config.toml
n_kv_head = 1
qk_norm = true
bias = "none"
init_std_qkv = 0.0334
init_std_o = 0.0334
init_std_down = 0.0334
lr_head = 0.00684
schedule = "wsd"
decay_fraction = 0.462
doc_mask = true
steps = 6608
dataset = "wikipedia_en"
Each number is 50 + 12 x the weight over its row's rms, rounded and kept within 0 to 99. Layers, rows and columns count from 0. The size before them is the row's rms in percent of the matrix's.

# q: layer 3 attention query, 224x224, rms 0.0587, rows 0-7,32-39,64-71,96-103,128-135,160-167,192-198, columns 0-111
# k: layer 3 attention key, 32x224, rms 0.052, rows 0-6, columns 0-111
q0 089:42 56 29 59 53 28 46 44 54 41 55 48 54 38 59 51 39 48 69 38 57 49 32 46 54 45 44 33 60 73 49 35 33 42 34 41 54 28 40 53 58 50 59 42 42 59 50 61 28 53 38 39 77 67 48 39 53 45 41 45 60 40 59 53 44 62 30 39 51 32 58 58 50 33 59 30 67 66 50 44 42 69 28 63 71 51 53 52 56 41 66 48 52 49 45 44 38 50 50 69 43 47 61 37 49 61 51 58 28 70 51 50
q32 095:47 48 63 33 72 41 49 34 54 49 55 49 47 34 60 39 56 42 53 30 63 33 48 20 58 65 45 48 58 74 26 30 34 48 42 59 39 38 33 56 44 47 59 70 51 68 46 75 39 54 39 44 72 58 39 66 65 52 37 58 62 66 36 63 44 55 39 56 52 43 53 80 47 37 70 31 65 63 47 40 38 59 48 60 40 58 49 37 40 52 57 50 39 53 41 60 43 49 50 75 63 62 66 58 36 56 33 58 49 46 69 60
q64 087:52 40 74 32 40 46 50 40 66 52 39 40 49 67 28 45 40 46 34 52 47 57 72 69 65 32 41 40 63 50 70 51 66 49 60 54 53 62 42 54 38 54 34 41 37 49 58 34 44 59 48 54 23 42 42 21 45 41 59 72 64 46 52 35 46 55 57 63 28 62 53 39 39 52 60 52 73 59 53 41 43 37 61 63 50 44 54 43 52 66 70 42 52 70 39 39 54 56 55 24 47 31 40 34 32 48 42 46 45 25 50 33
q96 116:36 45 56 40 51 55 50 51 65 61 52 44 35 39 57 37 57 30 45 40 54 57 54 37 63 72 36 54 52 80 46 59 39 57 51 62 37 45 24 35 61 40 45 58 60 46 64 61 33 63 67 58 35 61 56 38 54 45 47 73 60 65 39 45 58 59 38 44 44 44 49 59 55 27 50 35 74 62 44 36 34 35 59 41 47 44 52 56 43 39 69 63 60 58 56 49 57 56 60 69 34 46 46 24 54 59 24 63 53 39 71 58
q128 090:65 58 41 55 69 56 41 57 72 61 65 58 65 73 46 48 61 60 33 35 39 47 31 56 55 49 42 56 48 64 45 60 40 62 23 47 55 62 62 31 48 42 51 61 29 53 35 46 58 43 57 36 38 59 34 34 41 62 66 56 57 63 56 27 72 39 57 31 58 31 60 50 54 46 48 47 46 48 51 37 68 45 52 65 37 41 71 47 43 37 53 61 52 41 39 45 55 64 51 42 36 31 46 62 27 43 34 46 71 36 66 58
q160 055:39 37 64 57 52 49 71 70 44 53 41 70 41 71 37 74 54 59 63 49 60 46 50 29 55 29 40 37 41 31 58 41 55 45 56 42 55 54 44 56 61 68 44 47 51 69 44 60 54 36 57 42 64 70 34 56 49 48 62 35 61 54 64 24 41 50 48 37 86 43 59 42 31 60 43 52 42 53 50 49 53 60 67 55 46 53 65 31 50 59 56 51 59 41 59 30 42 59 34 50 60 50 39 56 51 46 41 34 18 44 41 50
q192 076:53 40 62 60 53 65 66 19 51 45 54 29 48 28 34 65 60 45 28 42 52 49 60 27 70 51 57 56 38 43 51 65 38 39 51 49 49 54 47 71 42 49 53 48 61 47 48 50 77 48 58 54 34 51 39 41 47 51 46 58 60 57 40 61 48 26 44 32 62 61 41 39 41 55 55 47 53 84 58 36 62 57 66 46 55 51 44 41 53 28 55 56 60 26 58 55 72 52 49 55 43 33 55 46 28 64 41 47 52 42 60 71
k0 096:39 35 36 39 56 61 84 42 39 65 42 60 58 72 29 43 56 64 59 58 45 61 66 51 62 53 61 36 33 41 53 65 55 66 47 40 47 31 52 60 46 67 40 69 61 64 61 39 79 51 66 58 30 43 40 46 64 51 45 28 36 28 50 44 69 37 59 46 64 68 41 36 54 52 37 78 34 48 43 50 56 45 47 54 45 35 33 54 67 61 53 59 63 39 47 39 71 53 54 45 55 55 38 64 73 64 46 41 45 66 30 52
q1 098:47 47 54 33 71 42 68 45 58 35 53 42 50 53 42 58 49 39 42 66 51 58 40 42 43 52 45 58 53 61 50 39 54 47 45 64 53 32 46 66 49 37 58 45 43 47 52 61 75 57 77 67 38 40 53 73 82 54 70 44 69 46 79 66 41 32 48 46 59 67 35 39 50 61 44 68 25 68 36 67 46 63 64 73 49 58 45 29 48 58 63 55 44 42 66 54 71 28 56 60 55 43 25 59 59 48 54 52 50 41 39 68
q33 095:22 38 48 39 53 49 44 48 35 64 42 46 55 54 46 20 55 32 47 57 56 58 33 58 48 59 45 35 41 59 57 65 41 70 84 66 46 40 23 58 67 57 54 63 46 68 62 63 52 68 76 63 55 59 59 42 75 56 51 49 52 75 59 75 53 37 63 41 46 46 18 48 39 37 48 45 35 48 55 49 41 40 68 23 52 47 44 56 31 48 49 73 62 70 51 54 67 50 60 64 47 58 46 33 67 79 32 49 49 62 45 70
q65 101:41 50 35 61 42 56 57 57 17 54 54 58 83 62 58 44 59 56 61 38 45 42 41 34 52 71 50 49 49 60 67 61 25 69 32 51 49 14 45 55 50 50 57 48 50 64 49 63 32 64 42 46 54 46 48 48 77 65 56 51 47 54 46 45 44 45 40 36 60 59 52 53 65 38 45 61 43 44 32 47 64 39 55 37 40 41 48 74 49 38 48 60 52 34 74 41 53 45 64 57 53 34 49 54 75 51 44 62 31 43 51 71
q97 092:43 56 49 52 64 46 48 70 30 37 47 56 47 57 53 41 37 56 77 50 49 29 37 50 52 44 44 33 57 40 72 55 18 46 50 50 52 28 50 56 42 55 63 35 57 62 43 49 39 55 30 34 59 66 59 65 48 63 51 45 64 59 34 66 32 43 58 44 53 50 71 56 59 64 58 59 67 36 54 60 43 54 35 42 54 63 43 66 48 48 41 46 47 42 33 38 46 48 52 55 55 63 39 40 77 57 55 49 46 68 43 78
q129 097:41 49 37 50 33 47 43 47 41 30 60 44 51 83 45 40 39 38 48 37 55 51 51 56 58 47 42 47 45 39 41 45 41 30 46 59 60 54 47 68 65 62 44 57 58 50 27 54 54 41 47 57 42 67 51 34 48 44 69 29 39 41 63 78 41 59 46 42 49 62 56 50 62 50 31 44 71 59 33 63 35 40 31 53 73 50 47 40 67 57 51 49 55 46 36 50 50 66 42 51 67 59 44 44 62 44 59 61 38 68 32 75
q161 087:66 35 27 26 63 33 39 47 62 57 48 66 26 48 58 23 55 61 40 56 54 51 62 34 63 67 53 59 64 59 45 37 46 53 70 60 53 60 36 39 47 36 28 41 44 43 51 58 40 52 58 51 46 36 54 50 20 53 39 66 49 75 34 59 43 38 56 73 44 60 61 66 40 57 42 52 57 43 51 52 25 66 70 54 52 65 49 73 68 67 59 40 58 38 50 48 53 39 58 41 43 46 61 42 52 63 51 40 64 55 68 41
q193 090:69 39 48 30 34 45 53 44 39 70 57 42 45 80 54 58 54 33 53 54 42 47 41 47 60 68 51 67 54 57 24 64 36 60 65 49 60 28 51 55 55 56 44 59 52 43 66 38 52 73 72 51 34 60 49 45 35 48 33 44 66 69 43 67 41 56 47 62 39 71 51 38 75 47 34 31 66 62 46 54 29 40 38 34 53 47 42 67 47 59 57 44 47 32 54 45 44 30 53 30 54 64 72 54 58 58 56 58 55 58 58 55
k1 103:47 56 32 50 48 56 46 56 62 35 44 39 56 43 60 45 43 52 56 65 67 52 66 54 38 39 60 52 54 56 51 41 44 32 61 43 39 77 56 45 33 61 51 43 46 69 22 28 64 31 52 29 46 49 30 51 36 42 50 60 39 47 49 37 63 33 45 54 38 43 59 43 54 50 34 66 47 42 53 27 60 67 36 68 47 56 59 51 79 62 34 43 45 52 40 36 58 63 37 36 65 32 39 66 33 34 67 57 70 64 66 34
q2 094:54 63 62 34 42 46 39 49 52 43 42 49 42 46 45 60 49 60 51 52 47 43 44 50 42 32 38 57 54 45 50 55 69 50 48 49 56 50 62 62 56 51 55 54 56 26 64 27 73 58 55 83 30 52 45 59 61 45 59 48 58 57 56 44 47 72 48 50 67 50 31 48 53 56 33 56 39 38 58 49 43 50 47 70 52 57 43 31 23 64 48 32 42 58 61 43 61 53 37 33 38 31 42 79 31 46 61 53 53 40 48 31
q34 091:45 46 56 51 34 61 35 50 51 45 43 35 49 61 24 48 65 54 57 61 45 69 53 81 25 47 51 30 45 29 74 59 55 56 66 42 61 54 60 52 59 42 24 67 67 40 45 46 66 54 80 66 22 48 41 48 48 47 56 49 35 63 54 49 65 49 68 65 42 64 46 41 52 64 24 51 41 50 64 63 56 42 55 64 55 49 48 46 43 63 73 72 53 75 59 39 38 61 62 30 43 47 59 39 43 58 44 45 47 56 54 44
q66 084:58 50 38 47 64 54 38 62 45 55 48 43 63 31 59 85 53 62 47 65 55 42 40 55 42 43 52 55 51 48 49 83 63 40 46 48 58 48 65 61 58 38 46 64 58 40 62 34 62 53 46 35 40 63 48 58 77 44 70 20 53 36 40 70 71 72 38 52 72 40 40 49 43 36 52 50 49 46 43 65 54 63 41 44 62 56 25 59 55 36 37 42 59 29 45 60 35 64 47 51 33 64 47 52 33 62 64 41 47 67 54 52
q98 091:61 37 53 52 20 50 50 42 39 47 59 42 55 68 39 64 46 44 35 50 45 33 49 62 54 48 61 57 50 27 40 72 64 55 65 37 66 53 52 68 52 42 48 53 29 49 54 47 82 54 52 47 39 34 54 61 61 43 61 38 58 31 52 45 34 47 58 49 56 68 51 46 62 58 49 38 67 53 43 59 50 58 46 51 66 53 39 60 59 47 47 45 51 49 48 43 57 43 39 36 55 61 46 58 46 58 53 35 47 59 26 46
q130 094:42 55 69 49 27 69 50 53 42 58 51 42 53 16 51 65 39 63 60 60 46 54 58 55 41 65 34 49 25 52 52 57 76 51 62 44 52 54 60 60 42 36 60 41 58 54 48 52 41 48 59 40 88 27 50 40 45 49 47 35 78 53 48 51 45 58 57 64 51 53 35 52 65 50 69 47 35 55 44 57 64 59 68 44 67 31 39 45 38 39 40 58 52 56 68 52 36 46 37 41 35 48 54 52 43 51 37 40 38 49 42 61
q162 075:42 43 66 43 48 83 51 53 49 47 44 39 55 51 26 42 42 28 56 76 44 63 52 53 38 52 47 38 47 68 57 47 51 45 54 60 40 44 34 60 48 64 59 51 60 44 46 54 64 64 53 49 53 38 32 34 63 42 53 28 66 79 54 74 60 41 38 35 48 48 46 32 76 47 51 43 47 61 58 44 44 46 62 44 61 42 25 29 42 46 64 63 56 38 40 59 42 56 56 55 58 65 45 39 43 34 51 50 48 47 68 35
q194 094:38 41 40 49 37 44 58 64 13 56 56 79 70 42 49 50 56 79 60 55 60 36 51 64 36 63 32 48 54 51 62 46 37 73 28 28 56 50 55 48 36 59 39 44 57 61 57 52 49 61 24 31 57 57 63 40 61 66 66 38 67 45 47 40 68 22 55 66 36 34 61 52 51 65 57 53 33 45 44 48 52 60 65 49 54 22 52 53 59 72 42 69 40 65 59 57 43 43 58 48 64 42 39 82 47 50 27 25 47 36 54 59
k2 091:44 61 38 48 61 22 52 56 57 44 38 50 36 55 45 48 49 55 62 46 51 48 66 45 68 47 46 69 47 34 52 28 53 42 40 48 41 61 74 19 51 37 73 34 49 59 30 41 57 33 46 33 59 67 37 58 28 54 40 44 48 40 50 49 64 51 45 56 34 24 65 43 46 41 46 99 31 28 48 56 58 48 61 66 62 55 56 49 50 33 30 43 32 45 45 67 54 73 25 40 63 51 51 57 48 35 68 41 60 27 43 32
q3 102:72 63 46 35 66 30 58 42 46 52 68 50 47 45 43 46 69 58 43 33 53 63 41 41 79 56 41 46 58 55 42 47 50 39 60 79 56 39 52 34 58 50 56 66 56 53 62 35 45 56 50 62 62 70 20 43 43 38 42 67 69 79 65 41 34 68 51 39 55 57 43 63 41 26 59 45 72 68 66 45 52 52 54 57 54 77 29 37 40 51 72 48 57 34 34 50 47 27 54 48 35 18 64 38 34 59 37 66 46 50 62 61
q35 109:41 55 43 41 72 42 58 51 62 40 55 39 47 32 53 15 65 54 57 44 69 47 38 33 42 45 46 32 73 54 44 40 36 30 53 62 44 56 55 38 66 53 58 63 52 45 44 61 51 53 49 46 52 58 36 66 31 47 51 57 54 48 59 54 49 65 48 46 68 30 38 56 33 48 63 42 42 54 36 13 51 57 41 65 33 60 45 36 44 48 52 41 49 73 38 55 43 42 49 75 42 49 40 44 40 42 35 67 58 48 60 68
q67 088:68 60 60 53 45 40 65 47 72 57 65 51 44 45 34 68 52 35 42 36 61 54 67 53 66 56 46 45 48 57 56 40 46 56 48 49 54 59 46 44 44 62 59 39 25 51 42 51 26 58 37 61 57 40 42 09 23 32 42 57 74 61 54 34 62 69 55 54 27 48 44 65 62 39 39 41 70 59 33 50 54 19 66 52 66 75 24 45 48 35 55 45 53 43 28 46 47 42 55 33 55 43 68 35 53 42 36 60 41 45 43 44
q99 096:33 68 57 44 68 41 48 66 54 55 57 52 49 44 57 32 66 47 38 42 54 66 55 46 46 47 48 44 63 69 55 50 46 49 39 68 62 45 53 50 55 61 68 53 63 29 46 40 36 59 48 47 32 76 43 59 34 48 44 64 60 44 42 29 72 58 38 45 61 30 40 48 38 39 37 25 52 45 51 46 41 37 35 52 39 56 45 45 47 36 67 50 37 56 40 35 62 56 55 57 58 55 51 54 66 61 55 60 68 29 55 59
q131 089:58 65 55 52 63 48 46 47 66 52 74 69 56 77 48 31 59 68 32 34 61 53 59 58 60 50 28 57 56 64 48 25 50 51 51 52 53 69 56 28 66 59 53 63 43 19 32 45 44 40 52 63 40 44 65 46 45 76 40 49 57 34 63 43 57 76 62 58 35 40 30 62 53 44 53 49 48 56 62 58 50 41 35 66 46 65 55 45 48 46 48 62 41 50 34 51 53 60 50 54 35 61 45 36 30 48 30 57 54 36 54 52
q163 080:39 55 50 49 60 60 61 55 49 42 47 45 59 54 79 59 52 55 52 48 57 42 53 60 47 28 53 48 60 26 63 47 58 47 61 46 54 53 74 50 52 61 53 49 45 43 21 51 38 38 48 42 24 47 47 66 25 80 72 51 51 26 54 27 40 61 60 66 47 29 58 45 43 37 36 49 55 43 40 31 51 67 62 82 37 51 58 22 54 45 36 36 49 54 40 15 52 74 33 65 50 54 60 38 47 27 51 48 51 55 41 46
q195 078:42 66 77 52 54 69 57 40 62 57 51 58 15 53 37 73 71 50 18 54 32 47 61 37 55 40 52 35 45 31 45 38 53 52 43 45 44 52 67 58 46 34 60 53 42 22 49 50 45 44 38 44 59 54 33 48 25 50 43 45 47 37 45 49 58 42 52 64 70 61 44 47 36 36 42 39 51 54 50 51 43 47 59 59 47 49 40 29 48 39 56 57 40 43 40 58 65 53 32 57 51 46 71 34 45 45 56 46 48 50 66 51
k3 098:48 63 46 68 62 52 59 47 47 55 76 60 61 56 35 30 56 45 54 46 73 60 40 63 65 56 60 23 48 61 65 51 47 38 59 57 76 56 21 43 71 53 61 48 53 54 52 24 50 66 50 56 31 64 52 42 61 34 56 58 43 46 52 51 61 41 44 50 49 53 59 58 61 40 34 40 62 51 53 36 67 36 63 44 52 67 57 50 56 52 74 56 47 40 39 43 40 67 63 42 53 32 41 50 52 58 45 56 57 66 41 57
q4 087:41 26 28 50 44 66 58 57 29 51 53 47 37 59 39 55 34 39 69 59 60 37 73 62 56 48 57 38 58 61 48 63 49 53 41 47 56 44 44 62 45 50 61 51 38 76 38 53 37 56 48 29 63 60 55 45 64 53 52 48 58 36 41 52 49 40 26 42 57 56 54 41 69 58 56 49 58 54 30 60 50 56 46 38 65 27 45 60 73 42 47 71 39 45 48 40 74 58 62 74 78 53 58 61 73 43 54 43 39 48 28 54
q36 102:37 39 56 46 38 70 48 57 41 52 42 59 53 61 51 50 39 31 54 56 31 57 60 36 54 56 35 54 25 56 57 56 45 76 46 45 46 37 45 70 53 45 47 64 62 68 69 66 36 65 44 36 67 39 77 38 46 32 46 49 46 60 30 83 52 31 33 58 32 73 61 55 59 60 46 41 60 42 63 50 30 60 63 18 80 39 54 46 59 46 43 66 51 65 49 47 64 41 67 58 36 55 70 50 55 66 55 44 34 37 37 52
q68 102:66 55 37 54 69 54 46 56 54 56 41 19 54 50 64 59 61 72 52 49 34 71 31 48 47 59 46 37 68 67 54 42 41 51 44 62 64 38 49 65 73 39 41 69 68 30 74 63 50 69 65 59 52 60 39 56 67 47 51 48 42 52 56 44 47 65 40 43 78 59 44 33 47 36 64 60 55 61 66 45 47 42 28 60 32 38 49 31 36 40 65 58 64 58 65 45 53 45 68 69 32 37 24 54 51 61 56 37 42 34 52 58
q100 070:63 58 27 59 51 45 63 52 31 48 53 50 50 60 53 68 49 49 58 46 37 56 22 24 56 65 54 40 59 67 51 56 45 51 38 60 74 30 46 54 50 39 46 67 46 60 46 65 44 60 43 59 58 67 56 34 34 36 43 47 53 42 53 47 61 56 55 44 56 54 44 69 40 57 49 58 52 48 34 44 41 34 34 29 58 36 43 55 55 56 56 54 38 24 52 49 67 26 72 62 34 36 56 50 51 52 44 56 28 61 44 56
q132 068:44 54 39 43 41 39 58 57 35 42 71 79 39 69 38 56 69 54 49 69 53 52 48 43 40 72 35 47 58 47 38 60 58 54 39 69 66 31 51 42 70 40 71 61 47 62 58 42 52 79 42 59 52 67 30 31 54 31 56 43 41 74 51 51 60 27 49 24 67 52 45 45 34 49 33 48 55 46 47 42 53 44 57 54 55 44 46 55 60 56 65 65 56 23 23 35 31 43 45 61 57 42 36 61 64 61 75 40 38 63 40 64
q164 096:55 59 57 33 48 65 68 66 50 45 70 51 40 52 44 48 51 64 67 56 45 56 43 43 64 65 37 40 33 83 45 64 51 45 57 66 61 36 26 35 68 45 44 58 49 40 66 61 46 85 58 43 54 52 63 16 49 28 59 59 54 55 54 51 36 50 41 31 49 52 47 60 56 50 45 29 61 64 63 61 32 47 34 48 54 36 34 46 39 70 72 50 68 33 60 58 59 50 77 63 45 34 48 40 58 76 39 47 44 57 43 64
q196 086:70 24 48 41 66 44 49 53 61 76 52 39 51 68 39 57 57 38 35 58 34 49 32 56 48 59 56 67 57 65 47 73 58 62 58 52 50 35 46 49 54 55 33 64 49 43 71 50 42 78 61 49 36 43 36 49 68 41 39 49 48 50 42 62 53 57 45 42 46 65 46 52 33 43 65 44 53 66 79 47 46 32 35 54 66 57 51 61 27 46 66 38 57 32 65 57 58 41 59 48 36 37 52 52 48 47 40 53 49 59 49 61
k4 101:63 33 57 33 53 64 45 49 57 54 47 46 46 44 50 54 44 39 51 46 47 74 27 45 63 53 35 42 32 57 58 67 43 62 69 64 69 40 28 78 50 50 48 61 61 63 78 66 52 71 68 57 51 48 59 41 76 29 45 59 78 50 44 50 40 66 33 35 50 61 43 58 51 53 55 31 50 49 54 57 21 51 53 34 47 46 40 50 52 58 70 64 58 41 58 57 43 50 81 49 38 49 61 49 48 72 40 58 51 42 60 51
q5 073:59 24 49 50 43 38 43 52 42 58 65 40 45 67 37 36 35 58 68 61 61 45 63 30 59 58 75 47 65 75 62 49 48 36 74 69 53 49 45 59 39 53 50 42 26 64 50 37 37 58 55 33 40 60 61 52 52 29 49 55 40 28 69 64 51 42 33 60 60 75 48 73 65 47 54 34 55 73 45 51 37 53 36 56 60 71 48 59 75 42 49 55 39 59 62 52 69 59 64 54 62 57 60 57 52 54 73 38 51 52 46 56
q37 091:45 28 56 56 42 67 36 53 58 57 56 33 52 58 58 31 56 51 77 50 48 50 47 38 38 71 45 44 70 59 49 70 38 56 57 53 48 51 68 62 51 49 32 38 46 53 62 60 32 56 63 42 51 53 72 43 54 53 38 78 49 65 53 61 27 50 47 52 57 65 43 65 50 42 65 51 57 60 56 25 34 27 42 31 49 58 58 74 39 61 42 73 63 95 39 36 59 40 63 66 40 55 67 34 45 60 26 48 42 61 56 57
q69 097:55 68 49 47 46 59 58 50 56 50 42 41 46 49 83 31 61 53 45 49 20 55 46 56 35 54 38 34 66 58 43 38 57 42 50 57 31 36 53 38 68 23 49 65 79 33 56 36 63 59 49 64 66 55 38 63 60 52 64 41 26 17 47 46 38 46 46 59 49 53 42 34 48 25 63 54 58 58 64 50 46 49 36 72 25 43 61 43 43 42 55 36 52 47 41 59 56 56 58 54 54 36 20 57 38 55 71 46 37 43 55 50
q101 077:44 48 32 70 61 41 32 54 31 63 67 22 51 63 49 39 42 46 58 34 47 43 54 40 36 58 55 29 47 73 60 48 32 27 43 65 33 53 56 63 73 55 64 46 50 80 46 43 47 72 38 49 35 57 56 37 50 42 53 59 37 57 45 71 36 51 54 41 59 54 51 76 49 47 43 53 73 64 57 44 42 36 34 53 64 42 71 58 47 28 57 58 53 27 48 61 69 62 73 46 36 36 51 37 45 66 40 60 37 67 49 46
q133 082:50 48 50 43 38 38 39 26 59 33 86 55 47 67 41 52 40 56 48 64 46 50 61 39 25 58 65 60 59 53 36 48 51 52 50 68 61 41 42 47 60 63 48 51 34 63 47 43 39 47 29 46 71 44 47 43 53 45 67 44 69 59 57 68 59 50 48 44 50 60 69 52 64 65 45 64 58 60 57 40 55 40 45 59 64 46 62 68 53 47 60 41 49 58 38 46 34 56 51 54 68 43 44 57 28 47 76 65 48 61 57 71
q165 086:44 44 56 43 54 43 44 48 50 34 69 40 37 61 48 34 49 55 68 53 44 51 42 71 57 52 52 33 48 70 39 67 46 39 57 58 55 43 26 57 56 40 56 39 39 50 56 59 41 59 51 39 50 74 47 40 51 14 64 58 40 56 61 63 58 29 46 39 77 52 48 64 52 44 43 52 66 72 72 58 27 52 47 54 64 63 55 47 38 57 87 51 68 54 64 72 38 50 62 37 43 60 33 39 67 52 72 43 41 42 40 36
q197 082:84 42 68 45 63 42 43 45 61 45 40 47 70 37 60 42 41 63 56 50 24 53 38 49 46 41 43 53 50 64 64 63 62 54 53 46 36 38 57 62 50 68 53 39 59 62 61 53 24 69 53 37 67 32 42 55 45 49 60 59 58 42 40 55 52 38 44 47 41 66 61 81 59 41 69 55 54 55 53 50 37 37 34 53 62 40 50 65 42 26 65 44 62 53 58 41 40 70 48 40 41 24 42 50 40 62 53 73 68 43 51 49
k5 095:48 33 56 39 51 69 43 24 75 46 55 57 39 55 51 36 59 39 38 57 43 66 34 43 67 55 46 32 64 65 44 50 37 56 51 42 57 37 25 52 56 50 36 77 56 62 68 80 61 54 83 67 44 41 57 54 38 44 62 43 72 60 72 50 57 64 49 40 42 67 27 50 35 49 58 45 69 48 51 45 36 29 51 54 40 51 52 42 37 66 68 60 64 62 50 43 51 21 65 57 53 42 37 52 64 57 46 40 49 42 52 59
q6 084:44 52 41 62 49 54 54 48 44 56 24 32 61 55 41 57 43 60 46 62 56 33 52 61 34 27 48 30 68 35 56 61 52 45 60 32 45 44 54 50 35 57 38 46 39 59 38 40 57 32 31 49 46 43 55 56 80 67 61 25 38 27 45 50 46 68 60 52 62 47 53 37 21 30 43 64 33 50 28 44 53 53 60 55 36 74 56 51 48 57 41 36 60 46 31 48 54 49 33 48 57 73 42 35 52 51 56 34 56 63 62 29
q38 090:57 66 55 48 56 44 57 50 30 31 44 43 43 47 47 48 56 52 46 62 56 35 43 57 49 31 55 50 63 45 67 38 63 45 44 41 46 76 57 30 44 51 54 30 48 41 29 45 57 29 38 53 42 51 27 76 48 59 47 33 64 58 47 43 73 61 67 50 55 32 70 35 42 49 40 51 26 45 47 51 71 57 60 60 26 47 33 26 64 51 32 51 33 44 60 54 45 60 31 50 62 48 62 41 40 28 43 56 62 62 62 56
q70 091:51 43 60 49 39 34 43 59 52 47 46 54 47 45 47 57 36 49 49 72 59 38 56 55 50 30 53 56 37 45 48 55 63 33 46 36 57 55 36 43 38 72 38 48 30 52 30 51 47 34 41 38 40 34 58 38 47 39 51 28 55 47 42 57 60 45 53 71 25 23 42 57 63 73 18 27 40 45 46 53 63 67 52 66 49 63 37 50 56 50 45 30 32 33 55 62 44 55 46 34 55 68 70 21 34 32 64 50 68 66 61 41
q102 079:39 54 73 65 51 56 54 51 49 40 36 54 65 44 39 51 53 50 49 60 54 34 44 70 37 30 62 46 44 38 34 54 69 55 45 30 49 81 52 45 49 66 64 35 39 22 47 31 56 26 42 51 65 48 47 70 61 60 63 46 59 52 43 39 64 62 49 46 51 36 39 10 39 44 48 48 29 49 49 58 60 63 52 55 25 59 51 34 41 59 46 48 54 43 54 55 27 52 18 45 77 72 36 47 47 33 71 34 61 39 58 34
q134 083:47 61 80 68 50 52 54 54 72 58 35 45 68 22 37 51 45 37 54 42 30 55 29 49 53 27 47 55 43 51 67 53 67 61 46 41 48 65 51 43 51 43 34 39 46 53 47 33 49 30 60 47 69 48 48 72 38 77 59 44 57 40 45 44 44 69 45 63 59 50 48 48 55 51 41 41 69 50 38 43 59 70 51 37 42 40 34 34 42 38 26 44 42 57 62 70 55 51 51 37 36 43 47 40 64 52 34 39 70 22 65 40
q166 112:38 49 63 55 42 58 49 51 48 53 33 62 49 43 64 56 46 29 40 66 50 45 48 61 27 30 56 42 72 33 71 36 55 57 43 31 30 47 57 51 46 54 49 46 36 55 32 35 53 30 57 50 50 48 39 80 50 85 45 45 44 41 40 57 55 49 53 74 41 38 39 45 33 49 30 53 40 26 32 47 64 67 60 50 39 58 44 43 53 54 29 31 27 51 34 48 53 54 35 47 46 69 57 35 52 37 41 52 60 55 62 52
q198 084:27 67 55 60 43 34 47 67 45 64 54 77 44 37 61 60 40 66 58 48 75 48 71 70 40 40 40 38 54 49 41 32 68 61 32 41 42 79 64 39 42 62 46 27 35 41 46 41 42 37 40 43 42 40 51 47 49 75 60 42 60 53 56 46 46 45 53 68 43 30 66 49 46 58 49 68 45 32 39 62 37 69 46 47 51 20 73 35 61 54 42 56 39 52 52 43 54 46 45 44 56 48 50 53 39 41 37 48 61 29 69 50
k6 117:45 47 53 52 29 40 55 57 48 43 33 49 46 49 61 54 36 44 52 49 44 28 52 67 24 23 62 58 69 52 53 60 64 40 42 20 29 53 57 33 48 39 53 40 54 50 34 45 50 33 40 44 58 52 43 63 43 68 55 21 55 45 48 41 41 66 58 64 53 37 50 39 43 49 49 65 42 49 37 51 59 63 38 63 48 44 68 50 53 48 33 36 45 66 43 60 42 43 27 45 53 62 51 28 57 21 68 40 46 51 49 41
q7 077:48 44 50 55 47 48 69 60 46 47 31 47 63 48 60 47 46 50 69 66 40 30 51 57 30 32 55 58 64 39 59 57 42 43 53 38 44 35 43 51 31 43 49 34 35 58 43 40 53 34 34 33 63 51 40 63 65 47 67 30 53 24 52 54 34 57 62 57 50 47 43 32 41 37 44 70 45 52 27 55 32 48 55 61 38 81 74 41 36 51 52 41 57 64 45 50 49 63 40 52 71 47 35 46 66 48 67 39 53 49 43 37
q39 083:44 56 50 75 43 33 45 51 34 61 35 51 44 49 62 68 51 56 54 44 52 24 67 54 41 31 49 55 52 48 43 59 56 49 44 32 24 56 59 36 25 32 59 41 28 40 41 35 30 55 36 30 64 37 39 68 44 42 65 32 41 48 33 67 56 62 54 61 39 43 65 51 40 41 59 64 57 40 44 63 61 64 55 48 54 61 65 40 62 43 36 46 40 47 40 49 63 59 39 34 67 56 40 55 49 33 57 56 52 50 49 51
q71 084:45 41 33 49 25 31 51 50 37 49 38 60 46 59 63 58 27 51 49 57 46 41 58 66 45 33 56 68 54 40 53 49 65 45 51 41 42 71 66 52 46 36 52 34 30 48 36 45 58 36 38 24 53 57 50 55 44 66 43 30 54 29 50 54 46 41 33 67 32 44 51 56 51 72 44 57 44 26 31 67 55 54 38 49 48 61 73 61 72 61 38 27 01 51 39 31 57 61 30 44 75 47 53 49 31 43 56 47 47 53 40 37
q103 084:46 50 41 46 35 45 44 56 36 40 42 66 55 53 54 60 45 50 51 46 51 33 58 54 46 38 46 63 64 45 48 45 54 53 48 25 47 54 72 27 41 45 51 26 40 62 38 46 53 20 43 35 69 32 53 61 46 70 65 41 70 50 60 52 67 56 55 55 53 49 55 53 51 34 59 74 36 32 36 52 45 73 57 42 50 41 65 44 54 66 27 38 42 55 37 50 43 49 32 45 51 74 39 43 42 16 63 57 53 47 54 43
q135 091:49 42 71 45 38 45 37 47 47 47 44 35 52 35 51 33 53 50 32 43 39 50 30 43 52 17 54 68 44 27 62 36 57 41 59 40 43 47 63 33 32 54 35 45 54 48 38 45 56 30 29 35 51 52 48 77 54 80 64 40 37 34 47 56 54 45 56 59 58 45 48 55 51 54 51 59 47 38 49 57 46 59 54 41 47 49 47 48 50 49 39 27 38 55 52 52 42 63 30 19 57 33 34 50 61 44 60 42 77 36 54 46
q167 104:49 43 30 43 36 52 39 58 36 54 34 46 45 39 50 54 52 46 40 66 40 27 38 43 40 44 44 45 74 33 52 40 33 51 49 21 35 51 48 36 17 42 46 37 52 54 42 42 62 43 38 54 51 51 56 54 65 54 45 43 49 37 37 64 31 47 37 57 42 52 38 48 34 44 26 60 35 39 16 55 52 71 36 44 40 54 62 42 59 60 27 20 47 63 42 52 55 58 33 40 45 52 37 30 43 41 45 42 51 60 60 43